Weights of a small GPT-style language model, trained from scratch on English Wikipedia.
Architecture: RMSNorm before each block, rotary positions, no biases in attention or MLP.
Each number is 200 + 30 x the weight over its row's rms, rounded and kept within 0 to 999. Layers, rows and columns count from 0. The size before them is the row's rms in percent of the matrix's.

# down: layer 3 MLP down (transposed), 1216x448, rms 0.0382, rows 1-11, columns 224-447
# gate: layer 3 MLP gate, 1216x448, rms 0.0503, rows 2-11, columns 224-447
# up: layer 3 MLP up, 1216x448, rms 0.0435, rows 2-11, columns 224-447
down1,094,207,229,207,177,241,168,185,185,162,212,176,181,204,258,204,163,277,179,216,233,193,189,210,213,232,172,197,191,158,237,212,213,154,181,233,206,165,186,221,179,192,210,283,229,231,170,236,223,176,248,154,205,202,213,160,191,175,214,227,214,176,198,166,167,136,206,191,201,218,176,209,186,226,174,218,141,169,206,216,222,223,194,248,234,201,170,191,206,236,199,187,147,257,165,210,208,221,178,251,240,188,177,200,166,150,197,229,228,195,191,181,243,156,219,245,159,159,114,195,217,213,212,196,224,165,208,174,123,256,218,180,203,248,169,162,185,240,171,198,212,228,225,213,164,192,182,225,202,193,157,177,176,208,148,200,171,269,190,214,273,199,173,185,206,242,237,232,169,163,237,175,218,211,170,271,196,225,188,180,261,189,211,192,155,203,200,177,213,196,198,222,235,149,197,188,172,200,216,239,196,216,202,172,190,222,156,212,145,169,159,165,228,220,200,176,174,254,190,122,223,229,193,224,218
gate2,097,208,216,234,197,228,245,219,199,160,218,234,198,207,215,190,210,233,209,277,204,208,246,185,227,175,211,186,173,235,228,162,216,217,147,184,206,209,215,155,171,252,186,295,245,183,197,256,203,210,191,175,219,160,230,210,202,253,191,222,171,192,126,197,164,165,227,88,236,219,219,218,213,232,192,180,215,184,199,157,163,199,208,225,214,169,187,205,225,209,195,220,198,187,229,200,233,229,167,199,251,167,166,191,158,234,198,234,126,211,237,166,256,153,185,205,240,157,243,223,256,213,231,175,202,231,231,188,200,220,209,225,133,211,198,158,193,199,196,244,216,206,189,174,213,220,192,186,215,251,161,193,191,165,188,244,186,236,238,192,181,158,212,230,159,172,257,210,173,254,186,174,181,236,224,222,259,210,193,209,224,185,211,137,226,197,221,167,232,246,224,149,188,214,210,180,175,242,166,194,184,161,152,192,179,225,230,208,157,193,201,191,223,263,181,239,187,185,192,216,197,210,171,199,188
up2,100,179,229,193,182,164,234,193,194,214,225,197,178,234,176,193,279,221,244,198,221,168,215,155,170,171,190,289,245,243,220,198,240,228,187,187,194,163,202,179,215,253,219,230,183,220,203,231,195,199,189,211,213,228,199,214,227,208,294,152,207,193,172,138,192,223,202,214,170,237,223,225,244,215,253,227,199,229,172,185,255,208,181,147,136,147,150,173,219,180,203,231,159,222,184,224,237,236,267,164,194,198,154,200,207,178,216,220,181,170,166,214,230,214,161,193,162,204,219,168,198,226,189,171,146,215,170,198,215,183,191,216,182,181,203,185,232,220,236,201,170,238,252,182,204,270,178,178,212,191,220,226,165,236,202,199,199,203,146,185,176,180,196,193,189,238,202,180,211,191,191,165,150,200,203,180,229,188,232,206,197,200,183,145,196,196,191,207,189,189,240,240,229,204,200,219,202,155,201,169,163,125,238,192,232,227,248,236,179,211,215,208,201,163,202,200,206,222,246,207,166,132,227,213,213
down2,096,212,204,181,221,183,222,191,214,187,232,160,166,183,223,203,167,207,217,161,149,197,173,194,187,161,185,229,209,204,176,195,170,218,217,234,181,232,166,181,197,249,239,197,242,198,224,196,148,211,203,182,208,240,220,227,220,144,201,204,253,264,205,204,224,213,188,238,163,256,209,184,235,173,184,237,199,196,219,254,220,200,174,235,188,157,210,209,164,194,203,211,246,226,231,183,183,220,185,191,189,183,155,204,217,134,230,197,190,226,135,199,190,221,226,208,162,151,176,195,112,243,207,240,233,209,168,228,169,95,179,167,181,203,241,219,192,185,223,189,204,186,171,128,184,222,229,218,238,187,213,176,156,249,222,207,250,169,222,207,255,210,206,235,223,210,179,234,168,187,194,173,146,199,168,162,177,215,188,232,132,204,186,219,235,224,197,200,187,181,204,196,215,201,187,180,208,194,163,208,231,225,213,205,106,156,226,197,148,208,190,264,155,135,220,212,202,236,199,217,219,220,207,183,176
gate3,093,203,155,215,202,236,194,212,191,189,190,182,183,246,212,244,236,187,229,181,203,220,200,187,189,184,230,238,190,144,177,235,177,211,188,244,208,208,178,229,186,233,194,172,226,212,205,190,216,232,227,194,183,127,171,172,163,272,190,227,210,199,248,204,236,192,165,169,231,207,199,170,240,195,221,220,215,270,130,243,251,168,205,241,216,253,236,215,231,229,157,201,221,191,187,225,172,231,205,195,146,153,245,182,162,268,207,191,207,253,216,227,254,185,204,218,183,204,255,123,210,197,193,211,186,190,178,165,168,227,199,184,273,187,221,187,276,291,296,249,187,196,220,207,195,260,192,164,224,193,164,236,273,227,174,145,208,172,197,170,188,214,210,223,207,196,216,198,182,209,250,234,180,224,194,172,171,196,243,228,179,202,199,232,232,233,242,216,245,211,183,186,218,250,206,202,210,186,170,218,190,185,187,212,222,217,188,209,214,135,263,185,183,191,184,150,198,216,163,174,219,200,175,203,183
up3,094,180,94,229,168,164,202,196,207,177,185,199,215,188,260,171,210,194,190,165,248,170,166,147,217,237,233,251,157,201,204,202,196,224,179,230,205,150,200,172,181,196,130,221,216,218,227,185,188,156,172,233,193,210,234,237,174,223,207,185,187,243,246,213,209,137,180,169,175,204,188,216,194,204,153,173,234,242,195,208,199,208,142,193,261,157,201,197,245,198,198,209,220,197,267,214,167,253,183,158,222,158,259,241,140,230,181,181,216,204,219,205,161,200,203,170,216,168,183,211,186,207,180,212,166,165,240,131,173,206,178,156,234,190,174,205,244,199,225,205,191,232,181,171,202,204,197,213,233,165,208,256,174,158,187,235,231,167,212,178,197,173,199,231,227,199,250,185,177,235,155,187,212,256,146,203,149,160,227,179,164,184,188,163,188,178,248,157,154,235,242,210,266,218,174,206,227,241,226,221,150,170,225,235,242,158,98,177,216,248,183,174,245,250,168,217,201,151,202,239,204,208,219,243,187
down3,092,167,168,199,212,193,188,206,183,158,226,228,156,211,178,181,149,154,176,220,206,190,200,262,169,201,168,192,227,239,163,188,150,187,207,193,194,203,220,272,195,195,266,221,254,192,187,225,165,167,96,203,207,151,242,231,188,134,201,193,190,199,249,215,220,231,180,172,193,225,187,190,238,187,210,197,202,130,231,203,221,159,159,213,217,214,176,224,213,198,224,231,170,157,194,215,204,208,217,255,194,197,202,168,219,224,138,207,168,219,205,190,205,251,107,236,256,209,140,195,191,160,264,182,223,171,219,232,208,139,195,226,182,214,222,187,190,201,179,188,226,213,180,182,230,195,149,191,185,189,193,202,208,149,181,146,219,207,205,168,151,232,250,251,188,194,219,246,162,238,220,183,174,157,225,191,185,191,188,136,187,199,239,203,201,227,196,221,233,241,187,153,180,194,145,164,184,210,178,166,206,210,191,234,242,196,214,176,200,222,162,154,206,189,158,220,146,199,120,183,259,203,215,231,211
gate4,091,237,156,198,190,212,178,244,229,220,212,174,168,197,158,194,236,147,200,265,175,181,180,227,271,142,199,181,192,179,218,227,217,176,223,211,152,221,215,161,226,204,227,220,202,168,198,196,177,163,205,209,263,211,257,209,204,198,179,217,204,204,165,199,234,209,170,192,169,204,183,229,261,167,219,265,234,183,163,191,157,182,212,178,197,217,184,212,153,196,238,170,178,192,212,142,248,160,253,190,218,184,214,216,171,251,207,150,216,223,245,200,162,227,191,281,215,177,233,215,233,225,150,224,231,156,241,185,201,202,193,210,136,211,202,186,190,218,142,219,173,167,221,178,200,184,276,214,123,264,183,239,218,237,189,236,262,211,205,170,190,188,251,184,217,198,162,196,173,226,138,178,211,205,197,197,166,182,167,165,207,212,215,218,202,153,202,203,199,215,214,200,169,209,194,216,169,287,173,197,196,204,261,202,224,228,218,183,201,259,188,180,274,160,235,170,191,206,215,206,249,178,154,155,198
up4,096,200,209,206,165,245,212,198,195,154,170,228,228,181,216,176,245,178,215,136,177,225,177,264,195,207,182,185,256,198,194,212,218,201,194,182,176,231,163,179,189,209,195,190,221,204,216,255,222,186,193,231,210,242,179,231,249,179,229,166,266,221,159,215,220,185,176,203,179,182,198,198,197,166,233,243,210,199,179,180,171,205,195,194,175,231,244,229,222,187,157,198,150,252,191,181,206,240,185,202,150,176,203,189,173,185,237,216,158,199,176,178,148,185,237,165,170,218,196,231,247,160,234,164,141,179,205,160,210,247,178,223,193,183,234,206,159,228,191,209,187,186,231,223,128,199,196,210,198,208,196,149,164,245,207,196,210,214,174,204,201,232,162,154,211,169,220,176,246,193,194,257,189,253,248,193,246,260,198,221,231,185,158,145,182,145,187,261,201,174,220,226,213,230,225,194,166,189,198,262,191,201,130,210,242,160,220,185,225,159,209,255,154,221,243,192,215,170,179,207,159,212,218,240,165
down4,093,185,213,216,183,206,229,206,217,142,209,167,197,176,143,177,228,200,210,224,195,202,134,172,219,217,224,208,205,205,213,192,204,266,172,231,215,187,177,163,207,93,201,210,175,162,200,185,267,197,211,185,190,225,181,166,193,197,222,231,261,179,198,188,222,193,182,199,231,218,184,259,183,252,144,206,195,201,228,215,226,227,197,202,202,247,210,188,233,222,197,170,227,239,200,168,175,235,137,192,169,208,172,214,225,190,192,191,178,184,158,257,185,198,199,249,177,203,174,190,174,180,255,172,214,220,245,162,218,211,178,190,196,209,242,275,190,186,204,137,202,159,253,195,211,196,163,191,156,217,215,194,224,181,76,141,196,247,188,232,238,175,180,151,203,146,161,233,189,156,208,214,203,219,217,211,197,160,237,270,198,187,240,136,168,152,212,235,150,175,186,207,222,184,184,145,217,178,182,211,197,210,170,241,224,184,201,214,243,199,211,174,187,212,171,154,189,234,188,208,224,206,195,182,187
gate5,103,154,215,176,218,175,187,184,175,169,232,188,178,241,217,222,169,246,215,211,191,199,199,270,215,148,169,191,232,161,228,154,218,154,226,254,192,170,236,180,173,163,210,226,152,220,208,187,234,258,216,163,227,183,225,152,228,145,212,214,204,208,194,161,195,164,205,225,218,160,194,243,183,223,171,177,157,193,196,239,148,177,232,198,228,196,209,226,190,217,194,208,226,210,210,239,217,199,235,258,178,172,177,196,225,224,173,201,209,161,158,189,215,184,205,260,209,190,233,253,166,227,181,176,164,121,164,248,159,195,233,137,185,213,178,233,180,227,219,148,232,224,193,229,217,202,198,204,179,191,154,162,202,230,152,159,185,171,214,241,224,271,224,221,199,222,201,223,177,206,228,194,196,178,222,230,148,174,198,183,236,211,231,173,185,182,173,243,247,208,199,242,225,255,185,211,210,219,218,214,216,226,234,191,183,191,173,224,168,182,226,155,164,210,138,195,215,182,188,188,199,186,196,168,194
up5,102,139,182,175,188,200,231,168,216,281,152,213,237,212,218,204,223,179,233,174,192,212,164,170,161,220,202,208,177,233,208,224,169,199,187,202,185,178,177,205,187,187,244,216,236,158,202,183,200,247,195,191,211,212,163,253,261,200,201,198,186,185,193,192,194,216,247,211,223,185,186,180,185,176,206,162,188,214,173,239,175,212,154,170,136,265,192,200,194,191,186,177,224,227,176,211,182,162,217,185,185,201,202,215,201,197,189,165,224,209,183,230,167,227,213,206,182,208,159,230,222,197,189,241,257,168,141,229,167,185,266,174,177,167,229,236,230,261,203,213,203,166,185,201,228,210,245,222,214,243,234,285,221,192,199,210,225,229,182,269,154,241,212,230,225,240,231,119,214,183,168,260,134,193,201,190,226,149,180,244,184,150,208,196,196,161,170,129,239,210,188,174,204,186,196,147,175,207,233,161,209,260,259,266,180,153,193,184,195,156,188,194,177,218,209,212,213,245,227,261,232,208,245,269,198
down5,101,191,223,131,166,231,170,174,245,303,213,182,198,177,215,184,218,157,272,226,216,243,196,255,188,180,221,216,201,177,181,251,231,156,221,209,213,167,152,189,178,198,194,299,192,230,191,194,198,215,174,257,251,149,214,242,203,221,198,221,207,212,175,215,216,228,229,168,170,178,140,217,220,159,190,192,222,199,229,187,181,187,206,148,170,195,175,178,186,187,186,205,230,219,174,178,235,189,258,228,236,241,207,241,208,213,197,180,151,251,145,162,134,213,202,199,239,192,132,192,218,170,191,221,201,187,178,218,216,249,189,191,189,164,196,210,260,178,182,218,203,238,187,193,187,227,184,185,194,178,161,227,248,221,172,169,241,166,201,146,223,183,209,211,205,239,107,218,220,218,295,189,232,226,170,193,162,215,168,188,201,181,203,210,212,218,231,192,171,204,188,213,189,221,225,185,203,194,149,199,211,176,191,199,153,217,150,216,252,198,188,205,258,301,167,194,183,214,196,223,188,158,184,214,189
gate6,093,189,222,256,166,229,195,244,203,173,199,211,198,248,192,193,221,224,225,222,217,224,205,258,200,234,172,123,229,213,193,207,207,219,180,174,187,193,220,196,210,213,162,280,183,180,124,210,188,217,169,184,235,177,168,206,234,197,191,270,169,188,199,240,200,174,159,175,152,146,162,168,140,193,167,187,181,184,179,213,187,184,203,253,209,179,195,178,161,166,210,207,238,264,187,211,156,254,192,213,180,190,164,205,176,193,239,259,250,161,208,209,199,189,156,220,210,176,226,219,200,176,266,186,215,224,238,215,217,251,180,186,201,167,213,219,216,219,253,154,177,218,149,188,244,210,220,175,177,207,178,192,197,177,211,195,164,180,187,159,138,165,218,234,224,185,212,212,196,218,257,168,169,153,175,210,216,156,221,185,241,178,226,150,189,195,170,186,235,207,137,136,168,190,235,188,195,154,266,205,201,191,218,206,165,207,214,229,154,206,156,257,170,155,190,238,233,158,209,184,183,206,190,214,225
up6,101,224,239,198,184,169,200,176,182,202,177,215,202,239,201,182,241,193,261,172,202,150,208,243,234,200,192,217,209,152,201,130,126,221,193,230,159,247,166,245,186,194,189,183,244,175,182,171,252,197,214,157,233,161,208,229,173,127,218,186,214,262,195,203,238,221,232,230,166,225,165,201,223,220,235,187,218,244,238,134,167,185,206,186,195,221,202,189,189,197,193,175,199,238,186,154,233,202,163,149,212,214,194,157,203,223,185,227,248,150,175,181,205,223,211,223,163,160,206,197,184,204,164,165,224,178,199,187,217,209,184,184,193,159,208,192,156,141,231,206,196,194,231,222,190,232,253,203,237,245,219,226,228,233,185,166,267,214,174,230,172,179,173,155,264,198,198,245,197,239,200,212,207,160,224,229,225,226,212,187,176,222,209,210,229,176,197,162,109,196,218,198,210,200,217,151,208,213,189,187,165,204,201,156,212,210,215,192,208,207,253,204,179,152,193,227,211,210,249,220,233,227,228,218,186
down6,100,169,222,215,224,242,134,164,225,196,187,199,205,243,187,203,236,194,217,158,197,209,213,198,185,128,222,262,248,192,203,166,240,215,195,185,143,211,148,161,228,160,139,193,255,181,223,202,148,228,210,140,224,230,229,215,165,226,169,202,199,257,188,204,191,216,193,226,161,152,177,227,186,256,208,168,210,206,243,208,181,175,209,209,209,202,195,165,187,216,178,164,190,239,189,240,188,224,177,174,217,211,185,181,206,154,230,216,188,173,143,178,176,150,200,237,143,217,140,180,175,221,224,150,181,196,208,143,169,185,139,178,147,216,192,204,208,226,257,195,187,213,162,185,198,198,234,173,222,266,168,188,172,208,211,195,185,193,155,193,164,191,208,205,214,182,194,192,207,172,219,195,192,206,198,256,222,160,204,179,202,215,215,159,235,124,195,193,198,199,199,181,224,215,205,155,186,179,243,261,212,146,193,176,205,147,195,180,193,195,219,191,153,192,215,204,195,205,193,219,217,237,228,223,150
gate7,100,215,251,214,153,218,197,217,135,218,228,176,206,265,185,146,200,205,233,227,134,192,279,231,176,192,103,244,150,177,204,184,137,217,150,230,188,113,178,180,198,236,227,273,206,173,207,189,215,184,212,154,186,206,194,208,193,184,229,249,205,163,188,149,182,179,205,208,122,232,191,188,234,173,217,269,218,165,236,186,219,192,198,166,187,197,241,280,189,158,185,185,189,217,214,173,216,230,197,179,171,230,183,216,163,269,237,185,173,182,247,206,216,236,197,220,188,175,236,196,148,162,221,216,191,187,164,164,230,216,267,216,185,227,195,188,183,218,171,194,198,203,181,168,192,223,232,163,220,213,204,174,214,178,222,240,169,243,195,241,208,200,170,190,186,197,210,186,189,186,180,230,165,191,216,240,222,217,187,175,230,154,168,159,237,175,202,217,223,211,159,178,177,170,245,189,208,172,201,264,202,180,208,223,173,160,217,221,221,179,205,206,202,219,239,142,236,226,177,290,237,217,167,189,197
up7,101,164,229,197,173,186,162,215,183,185,192,148,263,193,252,186,224,146,216,200,208,204,180,238,233,202,181,232,169,194,170,252,242,205,207,202,221,236,197,197,221,167,180,228,224,233,174,203,212,227,148,184,197,235,244,195,175,215,210,232,175,194,186,174,124,176,197,179,183,210,227,233,164,168,238,200,189,169,232,127,193,199,170,207,194,262,179,217,191,171,204,120,219,191,185,193,200,218,202,210,160,238,180,226,160,181,212,163,190,183,219,188,175,208,168,197,241,198,193,204,170,219,218,181,218,176,170,158,217,212,219,217,187,266,198,134,171,175,209,189,175,239,214,244,235,185,156,232,196,214,237,223,250,214,196,216,162,236,208,196,154,204,214,209,204,187,176,198,188,208,219,273,193,203,253,224,158,195,247,190,186,192,160,204,202,208,173,195,176,167,194,207,192,186,206,226,240,119,186,240,231,206,223,212,182,191,150,227,211,216,199,219,162,263,184,232,169,217,148,174,227,222,190,198,190
down7,100,215,230,214,225,190,227,184,246,139,210,215,200,214,197,203,188,230,173,219,168,245,171,187,156,173,162,156,199,235,184,168,155,220,227,196,145,277,218,227,181,130,193,208,178,188,208,189,215,201,135,204,182,198,213,189,207,195,208,203,170,225,287,208,244,212,196,222,185,203,196,215,195,202,231,225,236,217,224,145,187,181,190,215,199,186,206,244,220,177,178,221,241,137,234,212,178,159,147,194,177,243,186,269,204,178,177,128,236,194,141,215,189,159,199,218,204,198,232,199,160,158,167,186,195,233,150,152,213,109,169,179,154,193,175,166,236,183,185,217,274,250,196,229,212,206,174,236,190,196,155,161,157,207,229,216,234,156,237,207,247,214,190,188,200,180,173,230,201,246,233,282,168,196,209,230,187,206,174,177,212,243,236,200,211,184,200,188,177,237,206,256,181,199,161,213,203,85,197,212,197,234,233,191,170,192,201,211,201,260,170,243,210,175,176,230,249,238,198,249,192,141,169,179,173
gate8,114,223,196,199,222,200,152,183,218,248,230,216,198,220,223,171,214,187,181,192,152,230,229,213,162,216,211,147,185,189,246,154,204,267,190,201,218,236,139,189,247,251,189,264,146,140,205,200,187,160,206,163,152,199,200,195,219,231,205,228,198,222,200,234,229,209,217,161,213,161,239,162,239,211,206,233,211,188,114,229,213,173,203,181,226,175,176,226,146,170,210,180,201,169,200,184,220,170,197,194,172,265,234,149,163,208,211,231,248,165,221,232,200,164,213,284,179,208,207,191,194,132,180,206,182,221,113,203,229,176,221,191,215,183,195,150,228,248,167,222,232,158,177,206,164,171,169,199,192,211,180,135,163,156,158,213,200,251,200,280,223,210,199,200,191,191,179,162,225,166,190,176,144,192,151,189,170,211,175,177,229,277,230,215,224,209,211,168,175,229,216,183,201,132,236,207,184,231,214,181,252,210,214,184,174,174,237,240,208,211,172,192,225,217,222,218,233,226,175,250,177,201,189,222,219
up8,099,251,238,171,206,224,203,199,198,229,204,181,165,185,194,240,156,243,216,194,197,285,248,162,196,202,164,203,136,175,201,186,235,211,168,208,198,207,202,245,177,212,133,231,182,204,166,232,182,160,218,198,234,182,245,236,172,189,199,201,186,167,212,183,161,225,188,214,212,216,214,231,189,214,235,242,173,228,203,210,221,193,196,217,198,167,228,229,185,249,212,190,152,186,160,210,240,179,214,159,202,261,172,206,177,204,213,177,163,164,275,243,199,156,183,200,160,221,235,202,201,156,232,242,140,179,208,225,180,175,248,170,217,213,222,232,166,225,204,149,229,188,157,206,175,255,219,142,233,239,231,251,162,191,213,172,214,220,187,186,216,255,186,188,203,226,206,163,194,184,151,223,169,245,227,173,179,241,202,227,217,253,164,231,226,307,192,205,211,259,229,206,226,196,223,170,227,177,221,255,245,123,100,213,230,204,189,199,203,209,163,176,206,218,153,212,189,167,114,225,181,165,246,211,219
down8,101,220,223,225,220,220,195,221,146,188,184,157,203,242,208,189,223,159,170,160,209,269,237,242,194,170,222,192,205,259,208,193,182,161,215,211,258,247,260,228,190,146,234,260,192,200,188,191,210,232,147,205,208,165,137,282,183,178,274,196,199,236,201,195,192,215,210,188,227,225,208,264,261,163,228,211,173,199,150,189,214,234,233,194,212,233,183,146,157,204,166,222,215,194,209,200,194,219,229,213,228,214,234,176,195,211,199,238,179,212,198,197,162,212,174,218,157,189,174,204,233,215,202,214,163,195,200,177,217,195,196,180,207,244,189,224,216,186,182,148,164,221,233,238,192,196,242,250,212,192,207,116,192,232,151,251,205,223,199,200,212,193,197,226,193,252,157,170,256,211,224,172,155,288,185,145,178,188,195,216,181,128,258,200,243,187,199,218,199,204,213,180,246,202,153,145,179,178,149,176,189,164,221,163,185,181,211,154,197,131,218,219,202,202,201,241,229,215,204,189,209,228,206,220,123
gate9,108,172,168,210,207,170,148,190,176,238,211,217,196,219,183,180,253,159,223,249,194,241,146,186,148,198,211,153,207,194,230,203,191,188,213,225,204,262,195,203,178,215,172,195,174,177,144,212,233,214,170,179,192,145,158,149,223,166,147,244,166,228,151,181,199,233,206,158,191,156,221,207,190,197,179,189,272,179,229,194,205,169,179,202,230,156,197,191,221,138,218,204,240,217,216,156,178,170,188,194,196,249,205,198,211,187,216,192,182,208,189,151,242,252,213,218,210,158,220,217,161,211,169,243,210,212,189,202,175,239,163,183,180,213,221,162,180,208,154,200,184,180,155,186,179,189,195,172,201,171,184,244,223,182,190,176,159,148,220,174,152,177,169,192,210,144,216,216,145,154,217,256,206,152,203,152,193,215,206,174,183,213,271,216,169,214,191,180,150,150,205,155,154,158,213,167,171,224,169,240,216,245,230,152,244,199,198,218,228,160,197,177,242,183,225,246,207,227,191,182,188,206,228,182,249
up9,107,189,138,186,208,228,217,139,175,197,198,247,191,203,249,215,186,217,202,201,184,227,209,169,220,231,149,179,164,213,213,202,214,134,165,181,247,205,183,219,174,186,207,240,238,209,216,263,233,204,201,245,223,213,193,154,212,201,206,252,207,189,195,168,182,206,234,152,244,185,207,193,165,168,213,212,183,180,295,231,233,196,226,214,195,235,189,198,225,253,188,194,178,177,227,229,164,238,168,209,214,197,170,190,175,216,182,171,209,235,204,238,211,212,173,195,246,189,130,161,183,248,198,212,257,182,153,160,199,210,186,198,188,250,264,184,186,194,152,212,187,172,226,209,165,176,236,181,189,252,212,214,162,229,213,195,213,175,183,185,179,182,184,151,221,185,179,184,151,176,246,274,204,230,218,222,191,215,203,260,181,168,184,151,143,198,177,231,181,250,192,210,137,228,210,214,188,167,190,231,203,226,227,240,229,253,179,205,214,196,196,211,221,244,169,203,215,261,226,180,173,232,198,215,261
down9,109,177,199,172,195,222,211,167,163,214,245,251,206,214,232,212,249,179,220,204,203,206,237,207,205,244,233,222,213,175,180,184,230,171,183,135,209,160,206,265,189,177,157,148,149,193,198,141,154,216,226,210,229,199,211,146,210,195,193,175,142,226,181,214,184,240,200,156,176,237,185,245,201,159,188,211,196,198,239,181,234,173,224,154,232,226,205,151,205,206,166,177,133,208,202,179,173,209,176,194,183,220,206,226,182,199,192,174,198,176,234,190,179,175,169,212,209,172,133,165,188,174,196,201,185,235,179,204,139,207,188,208,206,219,261,159,216,224,177,241,156,167,183,177,254,215,215,249,143,200,257,235,203,161,264,152,176,212,238,169,140,206,153,247,205,171,207,215,184,220,242,186,210,228,188,171,214,258,198,242,230,174,214,175,147,155,207,238,202,234,229,199,214,141,206,186,178,169,208,202,129,191,133,188,191,208,191,218,196,160,234,216,195,190,181,215,154,196,190,186,200,220,190,191,224
gate10,090,197,218,204,202,227,195,182,161,198,200,236,182,221,158,163,254,199,246,194,198,216,240,216,193,209,248,230,165,243,267,171,189,222,211,221,180,168,189,150,213,201,178,222,227,184,224,171,127,166,137,225,204,222,230,202,232,229,227,147,178,191,170,266,187,181,236,207,227,242,160,206,136,176,230,254,223,235,200,203,155,179,159,166,263,188,169,166,202,189,215,210,175,149,217,241,188,167,193,134,167,241,214,158,194,168,179,219,244,226,150,163,200,223,199,219,186,200,207,240,173,180,172,202,268,174,150,182,174,232,194,178,145,197,162,169,188,230,150,163,235,204,205,206,179,176,268,244,187,239,193,242,193,175,169,177,220,151,175,194,211,183,211,215,259,195,187,228,177,192,163,245,171,207,185,195,237,207,192,208,205,185,262,194,156,237,188,188,228,202,173,216,221,218,156,244,192,220,205,228,219,199,211,188,218,214,173,181,250,198,225,245,182,208,215,188,197,217,210,170,241,184,242,185,191
up10,092,231,239,184,233,221,161,215,246,196,243,169,172,227,192,193,170,154,201,188,197,228,212,197,171,156,172,181,185,239,187,219,205,182,216,181,168,171,272,217,161,184,155,209,196,198,220,226,176,214,217,255,158,200,190,222,203,214,208,271,246,199,194,172,225,187,188,203,252,193,176,174,235,202,176,238,156,203,202,177,206,267,162,182,173,223,232,172,193,176,154,132,150,234,174,214,194,205,225,239,212,198,211,216,190,171,158,190,150,179,229,191,245,206,251,179,196,171,219,185,254,262,232,129,220,199,199,218,212,197,226,233,179,186,249,252,172,213,198,230,243,216,209,242,170,234,208,204,219,220,174,259,179,180,164,282,168,188,207,224,151,231,205,171,198,164,243,215,209,248,154,239,205,188,198,179,160,271,172,231,235,245,135,166,193,203,151,153,230,203,227,156,180,214,214,214,177,208,164,209,155,150,213,169,223,171,203,172,181,193,195,180,205,191,200,165,206,261,148,197,214,172,171,220,189
down10,091,217,199,188,193,162,112,193,220,213,193,223,216,186,171,137,222,236,224,171,244,213,256,177,210,174,220,164,205,263,186,218,154,233,226,133,216,159,206,182,201,194,241,229,171,198,190,232,208,190,227,208,184,244,123,197,220,136,208,193,261,189,229,245,242,171,194,206,253,228,232,215,202,192,172,202,191,189,177,216,209,276,214,175,191,231,223,177,166,178,188,184,163,194,201,226,189,193,213,180,145,182,215,178,223,176,219,172,235,156,148,239,174,211,235,179,220,221,175,230,206,228,205,194,181,197,208,191,239,222,218,174,184,185,190,171,229,187,159,158,210,235,205,172,164,185,235,214,121,230,239,172,193,193,208,215,236,179,243,140,238,231,184,157,144,153,180,165,201,250,231,181,184,153,246,252,231,198,199,218,205,230,187,206,235,263,179,245,191,197,206,173,177,112,178,176,198,193,214,215,221,212,209,148,265,195,166,226,221,225,118,155,193,162,174,204,183,239,214,219,156,253,212,232,242
gate11,100,155,193,173,183,196,251,205,266,218,209,177,199,226,174,225,185,187,170,211,228,167,187,233,227,202,203,226,212,202,212,189,130,207,185,234,112,263,210,197,187,178,184,221,167,241,176,160,266,198,194,183,163,194,210,199,206,225,174,218,184,214,217,165,211,218,123,223,173,141,156,216,160,241,213,202,160,191,172,201,191,182,221,200,235,199,232,187,172,208,229,152,230,160,194,128,237,193,209,255,206,187,232,212,172,199,240,177,187,191,127,211,125,179,163,246,181,236,246,248,148,227,243,219,192,207,157,163,166,226,202,195,140,225,205,233,233,153,226,227,226,165,172,213,218,192,182,183,183,188,133,178,226,207,196,207,168,172,225,206,174,191,217,170,142,194,141,227,138,244,202,169,200,206,149,262,214,210,198,182,179,247,234,197,184,174,168,177,212,170,94,198,192,243,202,207,173,181,192,203,234,203,236,209,219,188,182,221,199,213,193,227,252,172,192,181,188,186,188,173,189,235,246,193,221
up11,101,153,145,130,215,222,257,215,261,221,231,213,189,176,211,190,229,225,251,227,182,159,192,194,172,210,219,213,230,216,178,168,242,210,125,216,166,225,184,230,196,163,166,199,172,238,205,176,201,174,195,192,202,206,176,163,200,200,134,197,194,213,194,188,183,195,200,167,228,163,181,182,193,187,196,196,259,162,179,188,152,193,202,253,218,229,189,164,191,197,200,153,180,172,210,181,245,229,164,204,191,243,155,240,144,150,195,176,232,178,226,222,205,225,240,235,210,228,181,223,215,204,210,203,207,181,214,137,252,164,181,228,168,210,193,198,226,194,223,258,243,228,165,206,221,243,236,201,238,245,238,220,218,256,252,219,213,166,222,154,227,150,192,214,195,180,135,203,172,202,200,163,199,192,183,215,221,200,197,169,153,223,239,206,175,155,230,240,146,210,227,198,177,237,217,165,239,208,204,166,170,215,205,128,175,223,129,179,274,210,174,211,211,198,199,194,216,217,138,204,151,247,150,159,187
down11,105,190,155,163,206,208,232,190,229,194,220,240,211,163,227,224,174,201,250,246,196,250,229,190,214,244,232,165,196,157,177,207,255,234,199,203,178,165,174,219,122,231,216,237,225,215,218,166,182,156,209,166,228,190,188,218,216,212,169,173,210,174,172,226,219,207,200,205,216,233,163,210,253,197,191,239,213,132,168,215,193,153,212,180,173,179,169,191,177,226,210,205,207,203,233,222,161,212,247,213,157,219,177,222,233,181,159,230,206,257,253,187,201,206,262,161,209,256,128,240,181,208,236,224,234,156,230,178,253,154,214,244,209,220,239,184,177,198,198,236,195,239,241,204,182,227,228,235,229,183,174,248,233,190,202,178,209,183,161,203,209,154,177,273,210,242,188,220,148,203,279,225,215,204,239,127,169,187,183,197,180,191,197,226,178,155,218,223,214,212,186,221,165,175,232,193,271,290,207,242,173,215,192,216,164,208,213,244,185,162,153,170,180,199,201,195,204,176,182,186,256,192,191,185,170